Part of a small language model's weights.
Architecture: RMSNorm after each block, rotary positions, no biases in attention or MLP, untied embeddings, normalized queries and keys, capped logits.
Each number is 128 + 24 x the weight over its row's rms, rounded and kept within 0 to 255. Layers, rows and columns count from 0. Numbers have three digits each. The size before them is the row's rms in percent of the matrix's.

# q: layer 2 attention query, 256x256, rms 0.0615, rows 241-255, columns 128-255
# k: layer 2 attention key, 256x256, rms 0.0586, rows 241-255, columns 128-255
# v: layer 2 attention value, 256x256, rms 0.0637, rows 192-201, columns 128-255
# o: layer 2 attention output (transposed), 256x256, rms 0.239, rows 192-200, columns 128-255
q241 110:169123162126123105153088128110144131141106092176138109094104135124134070131130105114134123122115100126139144141149121091099178130130125084129159153129101098125120147080107129077116160159109135130119151104086095158145110109070102126146117134149080160125134127170113128130170171112107154100144092116125124162108141177100145146165133145119129115106157125125133140131081103167104152141146
k241 106:106137079100140110109118148116141125130120132122171150126138146143100142143124160134146157138142092171151141160114134152109083126107154119093173115143115136132130155125132124133105141145147100142127128112130096108136136137131094122078146103097119104115109098196141120117109136102146084147101074133146156150193168150085149128151118176122120069123117115118076089118151117118126148088176
q242 104:167159111104138157157082168115118186128142119086081082158108146129125128120122130142067156141121152092112127138182170141081152149113113140122125110119141176154111115099123129086144113140136121099132124113115143114126152143130142140117084149138140170147115152121133105125157141111117138135141137087104117141128149146132142113148157112113117132088106163129105101116099125132136117119168
k242 108:115112134119102160156145135138110134128159160129126138130163133139102153138116080128139136118104141105122156107092073113147097095122117148184084125130141100128127145153096113157164143105134111124128106125124174108117152140154118101108125144143115143101132124132175135133097095084128131102134168110145129131144124106119125041115134135115173137089146131126073124070146117147140106106096
q243 104:103128131144118162108152146129127135129145121104170127126139120102158085131127096102089141145104136096123136108144124129122137136104108109215134081171128113144133125145155117122140126142123136125128137097171161135133107138126124077152115110156127112133119082127111114062165114121171136083093096123106176116151152109136141113128117124113130138099175131174119174124126145118119102120131
k243 112:144109135141129135143122115108129137137139160132106160098120158107082124118104130141096138111132122084161141109074111160116175110143156095159121117152163101125130134148123122180134109125115165136117142093121096125082151102090152119172118127124158136082167122145164114094130102114133140095114127127147110099083126125121115083149124136123141116147123131109106150147124153146158134107181
q244 119:116145132154152139179125133166125140078118161116121137091082090116077147093172128154153130091136135138109140130109161128108140117136134138120134146124134127152141123099136116134111104109097105106138164156127150136163134106128097075124117086133124147130141124111142108114141099119146144129118147095114100118133096129124151121133132098145130142131189152115137106147089097109120109124125
k244 110:113186142127082120117077124169167132122082125102143123147149163151105092126184104177143138129139106125111095187158131129156139126161145146145155162140145155136124113132145119156119118115117138112191128081138141155152123125146133090114134154132082093109161099109148140154163147136150138103087134129080088112124127131125099102116156104146095159170157123128152126130110080092119128118121
q245 107:088116114145083081127105124155114112124145113105131122143137130155142123112120103122116126123121163159112097110099126140153119159101156140114151131137123147163135156146115120129101139088144115101114080120117179152140119102141122120184097134097113151110115116169140160140102071131158099142121131135148083126111154122162148117100097121089121143113129113097090165146136099126138129111115
k245 109:123144118165096135099108103152151118140114116107109165125117081122136131134163129123143176154162167100109125139129083117087131136099112127106101118191107214123130133064128125131106145119089107106130106095116166170159148102097108128139120132122157123141147107143137186142091094123115126165104077120164148174140100129152155138145139101102112111140147113159135131131118108123158131116094
q246 110:126144132136137124130110154111135087179120134105087162134108140170127173114156104121123144093134094171112124136108142156187135120106135120150168108110119142124144121131118115111140086138107156065110102142150131112113153159163112117098140123088124137088084144138144081093103145104155143148121135190134167108130134109149135145137130122122150125145110143084145149119119188146116112146129
k246 103:137154122135156121165123088125135117160144123136097100135106128080141151103126089167117107114167087110088104171133099139124082110115118118080137120180136162099113123129142173098115117113129099077115138115098152116115083133113130155129150140123126110102113121097101096169135082135129162128127130153126087129138135102150181099069130112134121179097129163140147170148091150158090125108126
q247 108:131106122102121147161153150120114129125132159146155137135130097092104101133097126073136113186155104172098168144090085136153103148137129107158109136112104128134106109106083162141133128102145119102127115111115155121168135147118101137087113140132149169139105149102145128121118140156158083159128118127104119100135118164143136108164091072103173119138107106113115134113085130084122151126171
k247 106:120136162107137118098153149110113070122149129113180137192137127088158110125181152142130138100138103100098148118114100090143088117104121096153058115110131153118146133135121135097118181089145107098160117108137180148124131112093147131089118128146171136148110097091161148100148107079157139150104122107130152121137126137132162081112138159151113110114147123119107098161152114117125143157127
q248 113:129161134163079102065116129099115120153148147153141127118094124142138113098128100118139138104113168100093120112106090132076142100154064114100140153128131134129120155126118120125098125106152144157108141179151157123133109087158136127146093121122129115106149131112113154161137133124100146129122086136126106117064120121111106141141130088169135140091135129146138162147133155142150144088115
k248 103:089131142172118164115139135131115114154119126152107094061133107110114114139105095107115145166070144097149120146142121116127109133116132118098102129099170094163149140114142154118134138141100123128104151125129116174114106098118131167136128138121105134102163112129088101140094090127074094093113123131138113105150117118144132144111120103135119147131179137105097159131090133147139116081165
q249 106:091089117151123089138137166082083119122122174090129108147162141135117084103122114129154121153138133099153129137152165166135128127148120167105126155100172116136144175123155097131088138119123115116081119129151169160119147068126123105120135156126142154109104111130117127076145138133133151136118161163130164109154104165115105132163139100138147120107142127131120135039133125098139139139107
k249 107:155136124130111112160068075141112096100139154103156162114181126158114097130109119145106145149157122151125121138103145111107136133122124149114147121101125138133153087119104145140086163138117159140145135127120123125149146103149088166087104079112140155116119119132119074137098132077159132098106124141136108138134125152178159110088080156110118100081135090099138130139117143132105084124160
q250 107:132151121095121098117139139146086102129127142095125116110143106102153103122146112124117171117112154126152137111150106117111090143090153122128130096149100108142087118085196166156111156121147127148103184111092113144123132103152121111136102118141132130151108095158110121116151129156127150072132150163149128117129102117155129178133116119105115140112112118160135145132134129113145138132108
k250 111:127124114134142088107161163106151173089127117121124059135143125132078186135128088118111131165122150138147105118129118138101084112140137121144153107131122112110121100154131125121074114158169152129075130111109130085084117126109125186121135120094092122128139115115142137122113137137133139083128148105107113134153154119122139133152137111144125136156084123086154108121153137164116110126151
q251 114:120093109081129118121098116134136129083180131110114129142135162086104106140108129096065116102148104094128155123107165153111153125157137120134134133096116151135148132087119128093133139149122141091134125168147134113156151104136110176110091100124110088102147159135087083123120142119165124130183100113132123086117135118146155088131115168086108151097150150134110129150146145129146103136111
k251 102:116110103108131121098127157168134167137194134154127094154148178078144124160130085077121149140101112118124144150165145180057183146142137132137114105146107165149095134104131176123115134135133156122144116159127163143118142103123184112157130146099100158165134107080147099118135086092109105161130110135106126135123123123174150113126146126117132135123136124138089163104130103094133167124160
q252 115:138119132120088099161148148099155175118114175178131080124144135151166108152158137107125113113114136129103089109134129110158087155175180096121075148155136147158136116108121130111116108148119139115117095151096118101124123162138112099117101100129136156090120097146094138140132104123091103163173155109113107154139120198103144107169134093126120096173087147119143141105148159093098085138140
k252 104:121163140135100124109137158148108142110156140142118123122126139111149154124143111154136114158077162152107086129127131130125129145102133114120079104149158097159079143127088124123151138093130137103134136106076142151095133198123135144151161069149105133132089154130161117143129133137128132146138124086139109079162112092181149136130089104114142143118123142129134111079106169091123126136103
q253 105:134169109120108142131098134125102121146166146122149108120130147106116138132121117136092110114135118103154091129183110102143108162095086098156098127104124110163152089123102109135126081116162151092129132110155195129131138117155101139101149137146130112130123138142144104144106098113135133083112076117164115130125141115131116124091138141135149110111128167118122126107125139117105116078142
k253 100:136145148132173121120131136152097071145113112145120080120203129126095159161169110143093136162116124133161099103126148093108107126115166154153095119120143149104127123162172070092139123116135095083115122098150138114142139105122121132143091088141127155074112088126137141134178112148142143106145145174151107168145147119103132117139133136192170116150133139118119090126150156148145114143107
q254 112:116114123149137152131124131129092113143132124145121090119148111116162105160089111134129145109119129153096117134129150120132151101105094109144138104119121112172140162086127130151122146134123172189118113146138144134146139105141094146133121092124141110117106147135147102136142132062145135132120105128143150168133113135200164162104125136107094149149107081127118111174102119150141100096117
k254 113:113154133123123145115127115123090108130146135123113154119087121134145110129115120124116158157177137141137131148128107120148120082125130120115136155120076157167151147125140171149142163082115147112109147105072143141134122126097079105137110168157101113164153103154185197145152153099130110098146140112137163145122133124138107143112137147122122115155097089144099125130115117095144111138114
q255 106:143151089103181132167119171135141126088161082114142135144100125121130122114121145147107111141151104091124145138126128109154160108112096098144101129124131097128067115112142106120065162109103137116145093130110141163105146132079173142129127100115123133112119117136119113125139112147115138078121097106152100096111115108155125141148181153148143180111137098142151116140127130086138139172155
k255 109:139095131123149144118124177147094157118136142129148119129123117173178111157134111094117094112137141141171140116120167125132119126148116127103131144135149097164102127103115117127072098154126098128154086123135122153121127097152151143107141140113139091058115152124153159105087172141123115087109094130119129083128110094136126118122121124156113114079140134164121069108125101111115133110097
v192 099:153102096129125079104138102112110162133120130134128124155096108107090127106122134121112150167143166100087147117151104139105125159128079172175101124100117093158138135121201099110140170129107129132095100113139105124110143131120112113120132132169139102105110135137116129099163133117090119130099116112122126164124132121147103108161082123153139143167123128159098105155173143150154152138143
o192 105:078112119120114094139080152114169171128173131088138104162115144110142158125134163155120136102136111149175105132145146167090178105150127152145131112125142157149119112154161134098114136114104063127175115134123175141138134126118137104124164113111139130102113107136162121114119116139104150146109134104137132148107129108139122147129198107131081128105134140114148091142090132217102104121076
v193 103:104124127137140094137150132160174135141132111156153130128186121113130168145138153117132114183142152138119135180096088130156142116137131150104129155150130123173108091101164123124131104106114144135145104098120152169125126138176067135103142152111106111129139079086121095123131050156149146140128139091146110124108108130139148109142119126100120111140081096113113098117136097117127122109142
o193 104:125126144113122175102124115117170095120115088099153125146071109117139085109109131155141120162147114145145132118155112158142162137118130133115131097112143158141125120146101161130111136124094075126118137103076143116114144140123133094151094086152097146146111123120132145168119098129142057167125093117112074169121133147074180143139148145119114122129157143125145127077079168115085157113141
v194 103:122139126120088137128121082094108110128130150121147132105117151113085091122139152092163095127120141166142080114148072111098155135154090119101133098115167128091141145090118108120123097108137157087139159120143093143167153089124128098152135146117127131097090180105119140087135087096112128153139145174154140092148130159099138097121125121163160129142137105124139139126125089140130137172163
o194 104:141128168147124108152154111148134171144137091122153101148136134136160140148107129124106126132131131084137128159114125136119114119128188114124128136101093121108125134116150160142096161160155170113154073091112132158086112116130113154097107143180099115114160108138135102118119135136139115108141107130097138174125163093130112186114131152076108083126102130139112152097157170153137136133116
v195 106:113129117144106136127191077132155144120121150118122088112076119128097156107138137156110145089134147144154132100114106165132138098108164168172139129115138164189132098109144076112118067134129164148118127127114166178127126157161122131153154130128134129138179096141108123169141147149158092126081150128132142137101118189152104122094161117138110141148110126128102126159150130159123074167107
o195 112:154145118129165121111131163092128129122157125127134119136136163128121119182119169096100142156111094129148101142129104129121160087120135113136111108144121135109139162128124158123160169115109130076144106131143157114116146171124146114099126118078106154152098132154132122107124114125102124113132145113142143128127090121158116146140129168126129143107115089157141099126104141121132105057136
v196 101:101094136097149135171126134136121120153166149112133111125141137106156135131135106093141088130121129112110110108122141156142131143131152163093093174180132118105116137154152136155151125082096108109105145097121099132135179138124098158091147138139102129146116096165147158138141101100162139122133123149122110102117140167128136129149164165105126104152120156209114105125151160128121119086096
o196 099:082187094160109105113128100121106144085118162146134134153099098124149153158139166170091097122133135123136128156140100131148136092116115116146153145107145132193147147127131105115145145147147120157157122132135159157191143117074151110137119106153094110116114119098161086115110127099105121138093168134103125155128121128124098079113146098138127121161128085085166117196138115129145114164157
v197 104:195116124127113103155106097099138141150123110140104108172123146100077116098144142146129145124108136148122091166122089103091124133132158170077148161121115130098058155143121095137161174124143131118083139094183145111121120141132116123130124091115125128153117089148119119118141159109133082071117123147101129141140103154127113126162158178117141108136112143132168153093137152148116126130114
o197 105:043143134119136171142191128144118182107143099187152127094168087097174104142129129129152109103142153119108131095126126129139144144142127143143118157142116090148142138151117089150129080103127139145132107129101148113153164104106173162137162218104123088137148142112133128128111113108151160162134114110118150097142134109146124166155121111150114160163136140148172110174116112115151148130143
v198 095:072144142130181104119088160142123129146096134133119135128146099119154103136134103091201178147104103169097144077113152121102168131122154116151095110115121108112105155137125132140149146143138145178118138120126121130116113125091117153125135077159102149114157126114158098161117158158111095091155117122150119112155132128185106099122114166122138115116130116153129160156077144110113161126143
o198 105:142193141119129140124137138103130152153100120120157086114146117183130117151161156174104138090202112176133123156150132131169104158096063110129145157113090134122123153129172124152139109139121169106148159143119133150130147115128152115126156121129160157148145146116109094167133133106129162140136140115128086097156183168101157149110167128152103150156099163082152121126134117135181112111117
v199 109:071140118160109114139121153104129114113171135127097140132120117163136101152149130109162151100154139099161106158132114113118114123130107135130135135136203106109138176136118157081155150142112148150118164110142107120129124129128139132128180160152114085127093141139156117111105148116126087142125131146090103102122143136122146106130125131126131122139112122077143154115107098144126152109145
o199 110:162094179125112122159122132175141171138137158110127089137146147103126119149142116131122122139101134102139160097126137128120086124127156109134167152113119134121150159137143116125145121120148144128114139154162123082111183077167151166121099100136111107122138123123074129109166149118116157110096115094132118130155139114108144101116142093161125133129117152117138132113147157125146165135086
v200 095:117123132162154086201157124133117156101181146061112147120105118118122056103146112102126169155136104119121117133092119093122088109122117105153136107130165157110109116104132147126122115136110145137148097104125133114168151099117119133146167117116150139141139155169098138128135105156141150119127125145122147155119118093098127152117152115064076095107121168108127145119134123166186121143120
o200 095:103133113126159140123115166101146128149188147142158149117141135100142121139107152101128167119115162127140101161130134098129152113116135166142095093091102162137132115108095153089136129138139103108137140096147137097105097084148115139079065129139117100131169112105123125122141130111152109118131161185110117119105148168100124110155161104174135111130099134163131146122123169065090104144113
v201 097:097107125114134118164140103172170117118132141108114103112118172117113118175094158141105166119149115143130130121108117197087167179177113116136123133125115117144122142135140140098081139097154181106137150089171085146134154158101129120156182148119146102150158077084102099146154137185139118129110119161123138164173149117085096123147102129081133141162111107162122142169113113097145140113127